{"hidden_size": 160, "qk_norm": false, "bias": "none", "tie_word_embeddings": true, "beta1": 0.93, "max_grad_norm": 2.0, "warmup_steps": 200, "final_lr_fraction": 0.1, "max_seq_len": 256, "doc_mask": true, "dataset": "wikipedia_en"}
Each number is 128 + 32 x the weight over its row's rms, rounded and kept within 0 to 255. Layers, rows and columns count from 0. Numbers have three digits each. The size before them is the row's rms in percent of the matrix's.

# layer 3 MLP down, 160x640, rms 0.105, rows 0-159, columns 480-559
101:138119174141072175166163121121103112163198143161114123113140076103145154114147093182081225166103096111118171136153128154126126118139183162126129124131099184089138117087149142148129171122128181180120138016070086069119172120143154102096084122
103:129129097116198050112149110118075111123178133117152125116123102142128098105107143107095127083126071155094134121179107106134099104173143121146141105130152104134109152083081141098159092118157145180063166118159132086084081136134098168159097095
093:087164147086147159126150154088104145182107111116145094171119135113096140101192081094143142088098153129136092115171145155147117133033182130143110124158157137117120080151113067124156075177043176117104176127170115088126161133143155135139083177
095:118065139093169096109132160127156102089140150073172087118141130143097114100085157101121145132162130180111103190123156104110103154117081130116151117116105103105131115109151120102084109071135155084118149119098039108174124158147102107131186091
101:126146183130169122157109150115098076088089102137132124063097051171150147116117188105101105156051125179134113137135094108128116111106141127117091107134081158116125118135088104049102153177135164127127073099128179102101158117119175173059124129
103:102183196138131068139177143138120120124154124108136150122179066132085161153094148188118124122147131130133124136071070124126145119139120142145129105127117097146191134119108106094150104143077102072118047115112090139094094194127137144097161139
106:200147127138067132128147185131134156111096108150094138127113142117145131116177094126173151121143098198100129176130103086166087119131120094107153094135140144152146147070126174129148070184144136120181124118126099200178130101145129150134099131
095:170107046105151081160173135112120121093101176143162175083111095139092145133130089188091183136174119127150108133132104160138140161077122125112147140156143124133148154165149170138153057115141095143183123099154120064091119140116065113099187062
100:137089111177154156130160101144060141146133094156157153135138118142134108083130023151062099144216146124128095168133097069158106144110143140140154131105155098155115129115133132132131090156182129105120103116136207154102116129151151096179138069
102:148098167080093141122098137156098124059101098169105106161126068100151160126129138098093081164182145157135142183096114173140118118113131165140174090097101151127092083093113147136123083111145104140122134119130109147141094141090085155127152063
097:139141164097068107164119159131074112124180135130095121057110135120110130124126113210105104138138158137155120119087111179162125160122147144086123073160128071099071155164146103168104138112103097142135162148159143095075142067112146188128115075
096:115121110072144106097129134174178114101113143149162091078174151190124092137155150110129073142113113134071086123136104118133165136128159162179124156147127141163080176059108109120155168092136161087124108146165120120155110079114118161041099189
100:094189134150163093185108163094102107089058144126139138156068103155128111134109113199111075135157159087182125087080101141121131193173086166143127081165162139164115086157154171150086161142060132104174099173161145108130118158086081159142081073
098:116143099168154086111101154183150110078137122107135144115115148188147156175059125101159130171117155138136135172156189186177092068073124133104097184116147097139194073129134133115166096154103141200159107079106179127110104174178139121166145128
102:158097056158114075123088098153131133107144083109127103117157157112132084172152091176103122152163107136155133106113164101131112070097102133084038072122108143134104100083149036097173137103103089190193150094144175128169110130173115132080135138
103:140117107207154132119091109098134132109108120105130153107117151103086132128091113112137187115128104112086107181099212143133127145121211199146110111160126126107050213137153131140105175118185133132063128106177093115148158142080083061139137142
100:159099147120095106104146137041160146126072209124085159169180159120149142086076086131175142133097155121098094146092144132105105153113102141113141132214141060113090157130131138156058117154126105142149135213157105134118187177066154128121146136
101:096105124129147129146093140141108129111080129090096188095112155153130147133143102134194118193142127134085127088067139174137077160138137146139126083115100123150110120113126162073202149161135151138134151102072137122131104085095066130092158093
097:107155186132124129160141126108154120136097101148111117138145101120175129152159111144149153130180152152102169115106123106177112178167130202112095145183132144095177111158111067201154194089091105100185141144194149132132102172118143130171138184
102:171073178143058152133195084185106130126093162108135199128139116066141119074129084152119145128181115114125143121086098137152138116118141136134115085146092151118211090104146086171123112145063102116122191163120108148114086166121087088190117102
098:145179116121104105085084133181194123122132171126053152158044143121118122119163087114120171139122091084139161143117087130114112139180173098079062118189138113086105107134132127139128119081178076151124111088098117109118124118129150115136147098
109:099142087123144165190129152108120128109097081120137149148085112174175108161159147120097230102121104163096156201094113155208093143137107108099110107106078163107151124109170149139093061107115186114164148105118085155150120128177139120067178110
101:156092139112061159135133139121153103062105178127146151093161097183157169167133136164117158113130162106120123122152109122117152175115092149119119199090141096161111143158151200157127132137132133195154142164155156120128150158172171124159154168
098:117140196119109113123160133170109132119149089180138107170134102172080115122151135175139076141169077182147127115188181155127077110113167091162071131089083120117118164178111185180125127134137116099147118165118178075130133165123180118098157091
098:092135138050173150076169134137113155097104147113141116102130097085170141115116146155036109137096080114105079121067142112106166125168135087167133155112112100089117100136160144050101141107143177138099143127101131159165141127167061078091195140
103:108146137137049125121166186101112097149099131120166104123069131128174157091101104099113142157177111150121116143158156158094164137098084123114068122111113123122156159140130121127162133156096076202117144140197064128146112075145120087104140137
096:130139113111121122124174137091126152122041135108102182117111175137073223111195183093153101178117124139115094164124172151216152137143104092158095145087175137129104149116159151091125152142083156124175099102167136079148126147074142142141132136
099:186086135086086131145069183130154144106114074142077156169117132126156132155162146134088142149119147149140128178171152101168193148072113164136104158108076144181169152141124111133118102102106122089112062136165134108158174149143103075154176141
106:178125151108101140155157111121141135151130165132111071171119106151125124167094111142137130162066115113161122142100125086110154133121131169161180131086021135106147124119128088132134089127157157166120159099118108072151113096185149110191158137
099:118132109134179135115170126095112143135112123142147184173085154162149178143138160166079160130133176113129169178135149088098170100120151127142099114091202154148108091144157094135172117056154142109126122083101119174176123206189096119100164153
105:100140122101141164134121146107107127194078104173039133142097121172091174127132124165151144140105093099117122134161146140106121121134138110145194109120213090183134144138120168126089082165158211149109145103072125168116188170150091107048117066
102:141151092078102109122101124137163114154166117093088122133082146120113112152105118047111168073080143126139110133110176126107098101093177106081042135149149096122082122117126109074112125123147084147140090125086078185102125110086147110152158090
102:123095120132208090121124119152138109132147106171076138094101115143119139122101131107107127136097158100116142102126199122115132136140161086122174153110126147114124134077162120198113091159204214146152144176128159106164089125155182140152136154
105:159072155162173185175105114062086160082143161105104142103103143160143057121098134057109140117158194126192145126160157125163148168166098154133126105179190134111082130133109104147141146129165136125167101147120152120116118178161170110179125069
098:144113184054113141119112152090120094140097108151122175151093076149169106152057138121137128046096107119092082136089187120114089120164139076152085158123139141094123126133123107140140121129125081105099077149107113124113128078145110113104145165
100:123200154121134137144146131114127080089134120149128115131171094093134118158121160137121145087095082149101135210109156192177112130138095136148124114127134111106234071174123132164103150167111171113109148179164137098143105108111087150219124125
097:148066179156097105158139137158083083115117142083087141116100122068184135102168094164098140086140145163141175129134140139112116142068154157107151152067200125127132135103114173174147094122102179143131122079126125129151116092105128133060094181
099:159102137142102087115097083094153161105066196077074096107095114102147109116069099090109127090134125057156133080122078169138065136130178106165071134202088128106084150161132123106123129117121148115161120103144170113086134123072168099170114074
100:131089110123185163171113123123157072177136129169150120122172173142136180153171072094142127126166134097152157128086132146159133109075066118181119108175134150117198111131082170179154101146131095130177152181155133191123144124112113077140160102
097:084111112104171122128112076083089149084202167154073080115161112150124146145068120151130102155095111169187112159106122166141177155163101175142090088180136102077135099115096165128157083159090111110100140133109101120158115120110122147073183089
101:145081151149143142102110152121101068119124180177137099172115115100107133117168104168088087136091176134073124060145131104141112107123122182120104124179164089096078178147135107125105142160111109143098120080159094128171125113141168126117131143
095:204110136134109114077093144146102174128124126157121115146160132111108163143144141085135132134139149101199122182176170154130174094151098090146117088189125125114133065180136157166127173178106169160161127112106134163159153180134157124101086121
099:130120047111163071153108152111089140138090143147078195164153115050128119139139161125132138126086176125164102102093163127178054149134193154064151111131147200196081179048135099104144166089095156120143116062138183105151202121170120198140163144
097:165156100146138131109118151075141115150135072080166126143150141069076101102131090163131162131096154165109132079184091101145164122092132112044162145110095087181107099180123123179117125176123119178167125113202151167123100169225123156145111184
097:128117123169114088081115202124078089174100151188083128132154104096124141114113108103125107177131118088130152121100119054121107107194175171145109143105140132111108107179127161081114120167110137181072146097175066112123107107079152132101172123
108:151115127043135117075169124093090128077109135139128111125196125134165123148131085104093166181113197098124191111164131109111117101065118169136169071173170052107121119130140108161112109093149113104061083156109149142130115078095189175097072062
096:159150144131134145148132110136099168124125129134105126085122100120167158055113122165113114102091121058168154159160130114120131115065159067118104106135117140117132111138165157090091091161058147197097161145120134132102126127148164144094073138
094:093170128149124096168118131158089149124140126170120179111145136125155073124101129140103115110098119082171150112129058124176122152146111101156131109115160125114118143124114060157087115162160149147092080156131075167073195168174179113119096139
103:177143138140182145118111125118178185130155084146127107082122143112132153180096121184154117189117146151094164118109116146163146089142136113203123139178130159126161205118172141131133144138168111133167195100129079130116073075147139116123129122
103:125172111108179155149148156130127108123176099117082167103097134142171116138115167170079120147113135162151087121093193223154116161117084146138155171123167170103105101087197085094109148133134147137162168106056144179116119082151121119130130153
103:091152090130166136129158164118110196082126102188138144099144119130158125140109146147181170125136178121165208095084174137121112145109156081144195119126130145141090122105099171104138099145110166106128136111166122134159128154100113155080145140
102:130178101079120133103086153088047127125122134144152090099176131143156132182163203167114098122109132128158122116111165116145059082161127129118128125095105140082132131107102180128098167189147151133096115109043161112095127098138117094080105138
101:100114112065136117160126112156126118117105131145110148124172165128120129109157100141140137117154099179116153138180180141166171164080133127136151074095160180167112165152108162141120105130155115040115108067098150136106096185193129091149147157
101:118084143107121094093198097179150154075122172182126128166109105131145089145142137088156131099184143132099072123095114138129111148102079107157117107119059168169091114186124142100105184081096141113150188105117052118186137155138147123136079116
098:155120187151143111170083124162130149128101176147087118091120095145127133157145130069082094158128147109120105154146156168122111106137175093123153139143131154142105111107101087164106170155140129148148088117150112184111152157139124176173176142
096:055100086090194124139036115078131131129100116129099165130115137129121142076107134100146055153115122149151131093128110093103106110142158115158162147151169121154128136140114166170103093203181171072122138133153162121153140108135105040127107096
100:081124067121109100105163120108156120104154082107134089124137112131159169130188112153126133102136118151129071107134104107094146082083067090104140125051129140125160157181123129096093085066169143138113092169141112164099114111139085140127132125
102:079125116152105079158131083170127105132142133076112138180094130126090084118084152145168166103105100174125167101139123095072089147180081088139104137128183131118137159162116250156045118127153125125121081165117133175138076115136079104130166125
098:125114125165146131089131059104110124072150093180136136092160134119130140139122123154098089108177127130128166072106153102114116138124121128135121103116076153152152086082146093144092148104071063120075165103110161055152113140140189138135112109
099:191141158087134095116137108176175139068142142146172096164103106103114121133019098165176129124135103149138125081088126105167098149178137129128117165126096148107146086068118163160135178149174164099117189185130146139122134133104109139138136115
103:106119138091101163181178149120142150166173133155143178210160139086129135143123132151119110045148190138152147064111134113130102119113086110096093059080165157122094196117123136119085154122132149137131105108124152101105114079187076091094152132
098:112131159158127151159129160109072122137114134124161108118137179146092103175095166101102141094189149175111069122126157127212100173113110171153130157202103140094115081178115040124099147146128122101127184117126126145115104148059100165079124117
098:105148091167065103129135123131180135099156172122110129047199042118132094119146197147140118089155167149174179156131172159163106131159102126127162122125150156092093147144151130135161103095127114085113147172123169203119111117159125138124117135
098:110139149188188181096133121105152169151119090116103158144124140136167156123121121143154120102100124117130127114087155167149116136127152098164112112125146203160122147099092087132106088146186040073114099142142110208157140148161102138084067111
100:129092120127133113138115085117113093145148135107162095135140157151095171164187084117119131159103135135159143124122124091112116131060121122134071116149088101077082117092163163095152112086103121087088104160100084177156125151071122185166138142
102:135151149109090146104148123102111167101107118147172143128131102094139120120109148087152091092115110114118201114196148085192148111137099164119158110203127163146175173103170181125057202124085179151139084097118091090157146162108152152144063156
100:118161110063174141128110129163157124188089174171130117123103121162139159140100156093116204093147135124096209124172101121150111148129113074142093142132152100115105108166193048066116162137153127160138124119165120099127144173163188116189200125
105:167106129128166158094084047174130131101115146086118169106087092135107173085105139102128091170129139138114146134081115093128207092121179093107067093144128096119190125115118109145101037135140078155209109130105150107135085156111133176061131082
101:138157137155166159120129165056128068164108160096100109167155190194180117119118116097085151111149140110082188132141096137195130121111094151124083134112152144124137129124184123062107196120078135106137172144119121145100174114115144103193129167
100:149108071091116102142185131078150122132113133118127093135113118090074146167155077140148134147096160139136132115118080161101176156085135107144095132118160055087147200129122110122144122161165135129169110132142159167066140128135169131140182150
096:127130114148162115092104098197133109096083135154137212137145102174115125161169165086147131166149112185146097119112063181148150155124116126127134098169158142187062110093140137185119158158094105109066143135117112096147123128159159100141105118
099:115113142095103084115104125189142147158143146081184095138111071130139126149100195153162135074125177099181125082147085073117097127130083132134144138052098093086172122089207171195131131081053048163142134060164118124156112046125201144083176068
101:200091157124108134095133093112143131120152099114146035134156149107131207101098128117142157092118130115123157116207179110147077218128072156152080209155120122153116153126165140089150088131090124112164161136144106159158112090148119090112115144
101:129113123146140140133158163113144154143117063104118118150106140100080191112183115169080126138132134079109135114149171121142189070147153182153153089109088095142140109170190096140121101108160149143121128105090131096120147169139149157176136144
098:127132126105126118119158092132146151093160108138117249140155134134157128147068177077170140149120160126111104171143110134108181153157176202151130120171160123133154167128155111111166109180160084133112094126141158104078109072166123145168130155
094:127119044057087143144144201110172104175137183161207089147145183245103130125114107147144128096157152120147139134153046153136081136159154153162135101126123102102127128137177118178132173091136108136149144077083156127124092068119148119166089127
099:121141144122120105104165117139196140148090106171136155152069163158102076151100135087100133097082119138146217157157175133072125100110098133124130129144119150141121151135147145144116070108147143134154071159105130180120166135172123162074156157
096:108068178199128169167115142152094157162110103120030108157187095124161083132122128134158166153141136124183085154088171134062211142103142148161110160156144144159149158133139202162108116107119120093128147107111125119096130064163134124093123104
105:174148126128151132126161106147162158180069138087127133075164101117090139108163095129112168135172124162076134143101153122130098156125063192161114102183139125129088159142101091095139113133135085115115126152135091089110153084111152158088118151
103:144111140083127121115141052127182141094065152101107167185102120106119112149073090149139124092089141130164131128152142130140144084071146097096176151161161157143115102156137108115134120164144105210164084093095038149094091086128132095193160148
095:076082162108192109214148073136195126157139117171090138160105247201168157138124093121156154143105115124166154147140148152074214120159073091084121142148129158140191211067180122121126169125190160080132133150138157193133085146146159159104102126
095:167201098175088163082095116104141130130235127129118155073097114171153147119107154116104120151119152119147211195058097158124128117185097219132121121147148130074147112073142085089180194126077080092124097114099128058155128095090196101101108135
101:170178114146172144170104145152100077142120187114128149147162148127055142143162137098123176155123076165131076115143127127182111193122144127122095132153162079137106103166118113134078127117046149136162161158144150158057156095062129191120130142
103:100077159150105203167164135149119132182120159105122125117119132190136144122110144174126106105152096131130217083097145126168154076130076104105150116160115169147151154128173161126072124163059156127153139114135136090100178158149092162152148100
096:088126141056114089133131087149138128076108145079172095129124100112156157104128146139117121079129116152185103110080183113112112105085174112099189095139130181131177182178146108081108165090148074105081099104179118151158143166072123160156165161
098:194163084174182165093055080099107147140087177132108156083135063121108090140083189154134171137160159152141070153178146136160169154150169139117109112079116119125143175119165171105178132142194145096207068121133136100105156176125146160156090080
099:148105133169082195104116121156155099226094124124128112132086176144135151144119115141156168160164118192077121150082086127167067165094117108115118101115093144080119089145116075124159122142151085108128171136070109166130090149124089125115124128
100:152110141166141088136147146082156123139049095173091111073100140170170126100127132135120115180058138120050105121142120130152123134164146160081096151119103108176148085138170107107125060159189123122141103059109148118091152103120090095063172137
106:116048109140123123123202195127120135141133115119138102150113187106118081134106130164146130098141166153119176078110130150080102147082128110142045123099063141123142116153146148089148151126135082066067123066106145200102176125161171132138164084
105:140147154130144143146151114093128095122149106147149172127077151078128124065177157164077129079122060162122161147122095167104120125095181104135150165108123153123092186148084115105198052122088083120109102062109118112129093201088153126146196169
097:083118132076143108176122150118115116156113108141109166151168110078138147105108112153123119093164110091156167099058114110133171145124086122146102085145115106150154156139126138125177124100105099089096097084108141060174186140132155154125150141
101:114111113142119078180107124107142061093147099087153081173109061123088093159107150159107124116182115151188103144112170124156156191141142146139149189098170128130108116117063082149172090104165150115096135149135116177112112166122141113167071113
095:164179108147081106110122123122201148232147128094109111104166067124174116146084207108141126174155134120127169157113125149198114092107126146111088166150098123116128143154090180160159145130115144098095140151053125150132181132084111091158096209
101:109112083127130153125120130151100159154121132116145169165124085150145074132162119095094144141118151123072064177149108186097052171176193148116194147145135106133124162069126135150157159120130116120186100142120190169157188146120205094137122117
098:066170130063099147087098088101073109137104111147117120147069181192170102121154125088059106145117082066040115092135149149123163106124099110174133079120122067071126144076077136090140119155142157100154179117105154103087109160064189162160125152
097:143099093131156067135133137118170137091078145124102149102119077157139032180113078149115126117158139101102143079148161148101124127160086155094133131118109169094103122138112147086125094123082102065112076140148172122121060145136093136060126176
103:120136120097061149105106132153073142172098141108087122138094105149114143155144120168100106104153106046083145161141153160123112153099147137148177144193199135125111161066088110063124081150117151094095174114113111176130118105117069105137113128
096:150108104145116140107110144067129095183120144137170070079172174152079161161089095128154158092084158132153082117113148108109113134187101137124130126134177157161097162198069100132109111136129147118115135139131047108123140130097094137135053141
106:139140114159088156157140097106084193133113102134102097068086103126134143151084166151059096124125158105129179071139137090152152079130108171121098095077088115141158120114121149116004134126127124167132103145113186158123147127192145196111167135
098:098106187112136152165081138147120111146110061136130133152168165125118153083104152106169068135126110093098168168151066108110098162157106079125101096150166128139096162127097097158165096238147157115156110110131179122133107183109096089077191086
101:146143119095093136137082162136109136129125123129081120146099188126175177076172073102088126176132104152141156187127126136118085073112104062116110122160118200143112184144113111140149159097200111131145171188130101071130126110133186219143126147
098:172147127144181125154127168124117122196172194123133175131104155120125140097121147149087139194143131125137091112129078127121126131149139152091140106116107076156170116104134105119074138107173137150126079143178146144183110122147151114115145146
101:113081169108123130094156105192131146128139018123107120186116192132110123125117119098137170175058125158059059154131170134151182109131112124154106122155118111134128137136096127131084129168089099176084129120094124079098124141132157134104139156
101:074148145079108077122182103112101112050171116161139074092133114158157154121059120128173110092183147124152123124119111108153116119113093101098115154152095101132125120125146091154168074127094140170135143122140169110164164103167113126081120098
100:153124123127094109122126158150156143136189137206147155086107178153130099110172106170076062154089145130155114098078132098134083155111137187121121099127096114109105119146109159132092188146137096201140067131143116173099110112130168146148121107
099:158091115151159129154118155132172192122113090144123162139114175140121110117178086167127126193124122159095141091157142154123139092128198067097147131080114142169190178103110136133119112122139135120155129159108135119127170120163152158072167127
102:170118142099111160108111111165147109132135079121085126098175145067110089081128033148163094152124125084094124131194106110136104128148085154062119040081132131105160111174114125082070145107094142099093127080132127160094097122101133163127104137
106:156144152147070157162170157159146121110183151180121071091119088147096135101077097104134169152123128115200069120169101102113144134126097111155121123144167122134125156186168160095182114123155143130141160156140168080145120124141079135153098192
099:065134131145124102159101100065118154114047190134143160074178154167089142159190127068140161135119093123150146091047129119137154149161149148141107119121086127097157127121116192133112114142153093134201172135107061106083102150057151127152160137
101:146153180103130094111245094153093142115127127079166095044152105124125138063146146116148139129085094127102097123124112098108100124190120085148141103065133194184135127110122091079153076157193131140175153163118122148105094174105158175040114102
098:137169186168137118087218111129092156144119107161108122079140163131173127184133101099161126095187133098150127095120095134152071134168111159098124102131094108058118118108112096185166156098113141115177160106128110109123152118114070139087101133
098:152114089096128166156161120109106138139128117091085086137113121058156085130098188078145094118067145139109193112127155125092151135113128204109145123107089140140145133136169160131124135154122159134125135167170172114143152158153107118129098077
108:083120110022074083148165130135092161135080189119105112148100173068124174097130104081110114177142134086174117111068129131109110079101129110113070094169126154131140088171128142133171147128204063137108025114145148150090133135088112078103150127
096:120203128180097127110089123184120075073105179148145129148144130095127122123137119140127048120160146228109101157127121117119146191166180067135126174184068146133137147123174153114102070105125149111073172196129075103166096148091090140150193128
101:100128126126184131091120062126111145152082137218098178133157114119127142104149099062117084177073083189143074107163126141132103122141148123112162090124118086195134124133163162113075139131094100108077099123161109072139179113207115102073144157
100:123116075166125112164107134105080085112125144143134155161161104084193148131164154223145155174174154139154146166170146171111086146133170062137155123123154117158146157123101099095121134099153198143148127124162071124133125122103171089177143127
103:106113127137095183124141147145143080140092149169108090112148131126109122098130183053132067187116125147059166161103161140154133091151135099101132153087117075123097087184103110056140097197126162144115141111039178057076115130173139144211099138
100:142145105166081148158127187095099074118168179093114074163138121088174177141054148152131105092071123161149120130105114083128146120150108159205117150148158167179145104141173152114114105165110134138133183136124123147150161172105182083140114085
101:112133099091110104088092168109079075111114106167133152114218147133082157083128115115101106105154121146111137110172132157167134169114081142114129132180120170136119164133139130111149168099109146178167170180119123116154188042150112156111193187
102:121089153152135143170112060163149106134112182046107152119174140137091093130098092152109171107052140132144149124111094115123076111100092132146108121146098147135158158133155161198143144085134119116117126103108100092152191125121137058110092130
097:152132148149147182161125104128138169152145066074083161113066142142153180168185136112170112144153160159129137157127123133112133111115157109183102143140130093110155102113074104158095062146165136133100124121153126161114159105095160114113109137
098:136107178100163135135149125105177180115072135109104143191166134080099201173125084143118134136122150080081175147157084147133086130128122149072125119107169126154124089090161105095094150146124161156126113115116123131144156115140083123147078184
101:125164089094133138085181115067159076151148129119143112077121095111102058168161105172162124092108111124158094183117089108133076145137082116108152115100121093176119127170092139081095131049152067139116132158079168138174133178139184097167128118
096:105121130159107125135151104122102139187160133168118102105144110073087061149141131158173130160157099100100064163164112159113197132165093204135172074165083131101110101143064091092158102097161119147125164131103141114127138167105219126157096129
100:195159113144107165159054186142069105146073166101133103191127151131129086108130155141079150167117132119136109042145130202072101173155107169132121108117123142128143122084119168139155121046143133149107083109100146097122152125107100160171146168
096:101201117124090097134079111179085148183097140196140159104099139160086116052140147153098130089108160087147074122170139108107069107129159170161169157060149127136182086110148211156084136166047115109175055172132158139102152140142114101139115149
098:175197135128105111097147068143079152112171172126086144005142131157137122095128139177158115088127150099091133122101168094131205115089129108187206152151101087155134184198135079064109132156062104130117116099089097098100150155119092131132062121
113:099118169168139176163155109125125111155165096137132157154138118120133157081110147094104089099126105137119088111067094090113166106187151166108139140103141130061139143092123212143126163109125051112089109086146122159080095094117111138073098140
101:116165121081126162085043086091103132141157096138071127125116094138137106123151164104128113131190085112077068155157120147044139071117102080182060101124165121134155131095082128109085142102138144198139100118091129139170105107107109121121066102
098:097182127192150111188095106180030093149177139098173118158073125098147145103134160053110135138136177119109117115154130176176127150169122118094095177187098101150108102133090102145117070099117154094114172155126164168135124193115117141190131146
103:121101134105130140115163131172118135124106088142175135143115088155137129116152187159126103142130116118142126153114099166151141145110131065126133102199167131127112145160144097098205111137131147182155095146119096163122186114142077107152154127
099:180160171188106134130134147123127164134109175168149181072118169111135183100203121130153129089171100045096134142144124100113141097145086112081166137140159131129093127146124120100112160101085113096131114104127153158095065135146139128144137120
095:114142074149114102150110110149164208091102110115091171081127132181149127128120116149139130144149133129145085163123112163137115128178195130098141089082129134130122121147148158132144136126213140157093142132127154086159199101160154095142169149
100:086148074107152180149045132071147124083169153095135132090179057102136119216114121114093116128099139189142124160150065192072131153107114088101087059098145121113102115158113118093102141139136097090103125085158149113131089095160114143042127151
090:088172095116139097170159118118157169116098120093130146134132175103129074156097075141154111069021134151091128167102087135127165122094123088093126189175086153111090131142083059133153186150107101154128137144172103189201151118084113127130120110
107:123114139198116161114128158163082139164170088080129128118117124139086214140119161061110170140140149194105148098165121123141106166135091107150105138151161195142140147130154173151099085166153079185111113177173110124152141185087140117099076142
094:155139152118098092115145118144066144147109156094167158111111104112133115139188067099175173154178114158143056140189089125135147093124102088105098116161095125165122109137132141224089177107118169116146169130166123120076174099071099140097090101
100:109165168126144148138114114167150143090112143173068120127126182101070138132112141104119110035101087142091136121121129138136117082110177144168149114076112165032115142125092105094146103150147129132182157138104170109167111151137123085153153123
097:122150105115136106132064078121123149114110126118123139134183177117041103106113128104095079140113121156114107057113151177137111107161178105123148112124172127163046145072133081088174077123119123138092117115214109111154174102156083162124152177
099:079090108084130133109121072131120096144128129090164151104089119134130139158172161102126099192134105169167149126145134119130100081074075144056219045134188120099144100078090182093144105148179109118128130099140116142149169128132171143132080069
097:171100131135125178136115057077098090136131134196130104088142131143175100147132066102127095138105105141130132110134189154104112106077132182121143123102162100113094073090114118177167197075130078092122149106104150104117130110171184166171089147
102:213112113104083157105102151115143124100126144132169086161102172184112139124143131124131075071174153087087149155087155157162145130178151193149129145067159151167101193153106179102111127112167179097102141080153166173140097147157140155107157110
105:122137156119129125151087121120020099097088046132105107102097169122153094155146161169123105119144136070094142107156177105107097124057177113057143126181090152211089098160137046148127098124135189090168152154128083120134124123095122098132156092
103:152108081121086097120130153136072109134103115123207127105108170147103095116074061104121177117151162107123148202128141083154060169158092168132113133077133147098124107108154093138132231144204112166150083155134127105092098105160168144112130111
098:129113160137140079106124111127175106113129125144137134164081101113155137127165108102148146171135119053192118139144135117142110108181115166150067220143147102184099200095151102155132151139166110113153082118093097077114160107125138145140116174
097:137159133134095183140064121095151144117136112190104110163145112160070198124079131152165155062101070148129149120164169149073156162110146158127132159097140161124165106117091093102104128093132148103123095111122123113192098124154157026080142106
101:102125156180092162127082166174155124167114097131080122103166135157118130143106116077116141154129121136154104112166110100106175143110141153170114150117144179126099066169121126142151175161173078146170156096104173121112095133192150179103108114
097:096080135132165115098108130100153133094104153093123052101125145114126068127144071141103088127043116107184108132083142099081154053117111066130040127126127132049110083140088113124095099140136116129073066135102117039099088090132151114109139151
102:142124146176192121128113142073103117083122079151091117153129178147134127190138111168123141132151097179112063122117108184147163105132130103119127080148128137126066141178112167164092163122142073154138118091145081102091122139151130162120149170
096:112124155110154138106104142165117109097176153157102117113134158058179139160141081053105126145141117091129188077095094096108173092085159088144189167141066070114160142163218115107153078145160170137138123120135128114138090121114107124109150123
100:120138116129080115161185124144136091165165114083134101104076080167192104142130109104130144127135101116151099112119210172149172148115123162117151184212069109144103131102134066133178124065138139131106080132098079090171114113142135193169119113
106:092108151130097120110094145117095147151100123145119176158108130084098100105166109176097110172147117113094115036131118095106144106044120126183177115115110112110168105095074108092139171055121139144095084134121081148118100137079125193143125134
101:131113161159070140116061095144147194083133123150122049109085129108145064133091134112123138104151067141137146139115116109106116155109140072082102084143112183136110183112084134117142084177150100131054153156137181088117151139101118169130160149
104:147145103103118121106145145158170133174147190105173143138124134127179136097121114166148133126132101162133102121090122093147129181150107078116120119114166125175127155146128043129133124102053131154099154134096108171086152113154180151129060132
100:182193166111147168143165117107092141171127188138142064157160144157153175093096189165102075085181105143106172078126128163132122176058134110119151076130089049093165118099063127176166144114072135151157140098094061159142118131136134134107100192
096:070153112038135149118071157110112109127135110110165190094111135160195126126133153121147159108119133154145095104182066136113173121131159159095099155169126135168121149167107139133084175136106091172177088117177111097112210158090101157134148134
098:145151129125143111141112191115084146123137135128130115168108123092155138171114182118180095101088076081180076089122076147113136136127089101169119178141139095074123135170065153110089214150142182199108198155149140163183122138122082079165112108
105:168144138125120171109156115122095091112159077093119101140136075117128137172111135097192164100087146106131109131158168109117206151152130092158144149069102091108127153209102079171080114085107126068095189163114091139108117078078118128142152160
100:182110132147163123143105099158139112086143160078138165128170168097132091125101136123090152120076144151124214080147151133092178124129125179137160088140119122126164139127066125167115158144115136113120144083135184110161117053100055113120109091
097:157146071130129118190070110198119077114142144183145133119151118146123141145132087118183169080113138150123105116171171140139141111094179121172091148154098120129170099093156097120136083170087136112113104151067075123143117171106105124086171122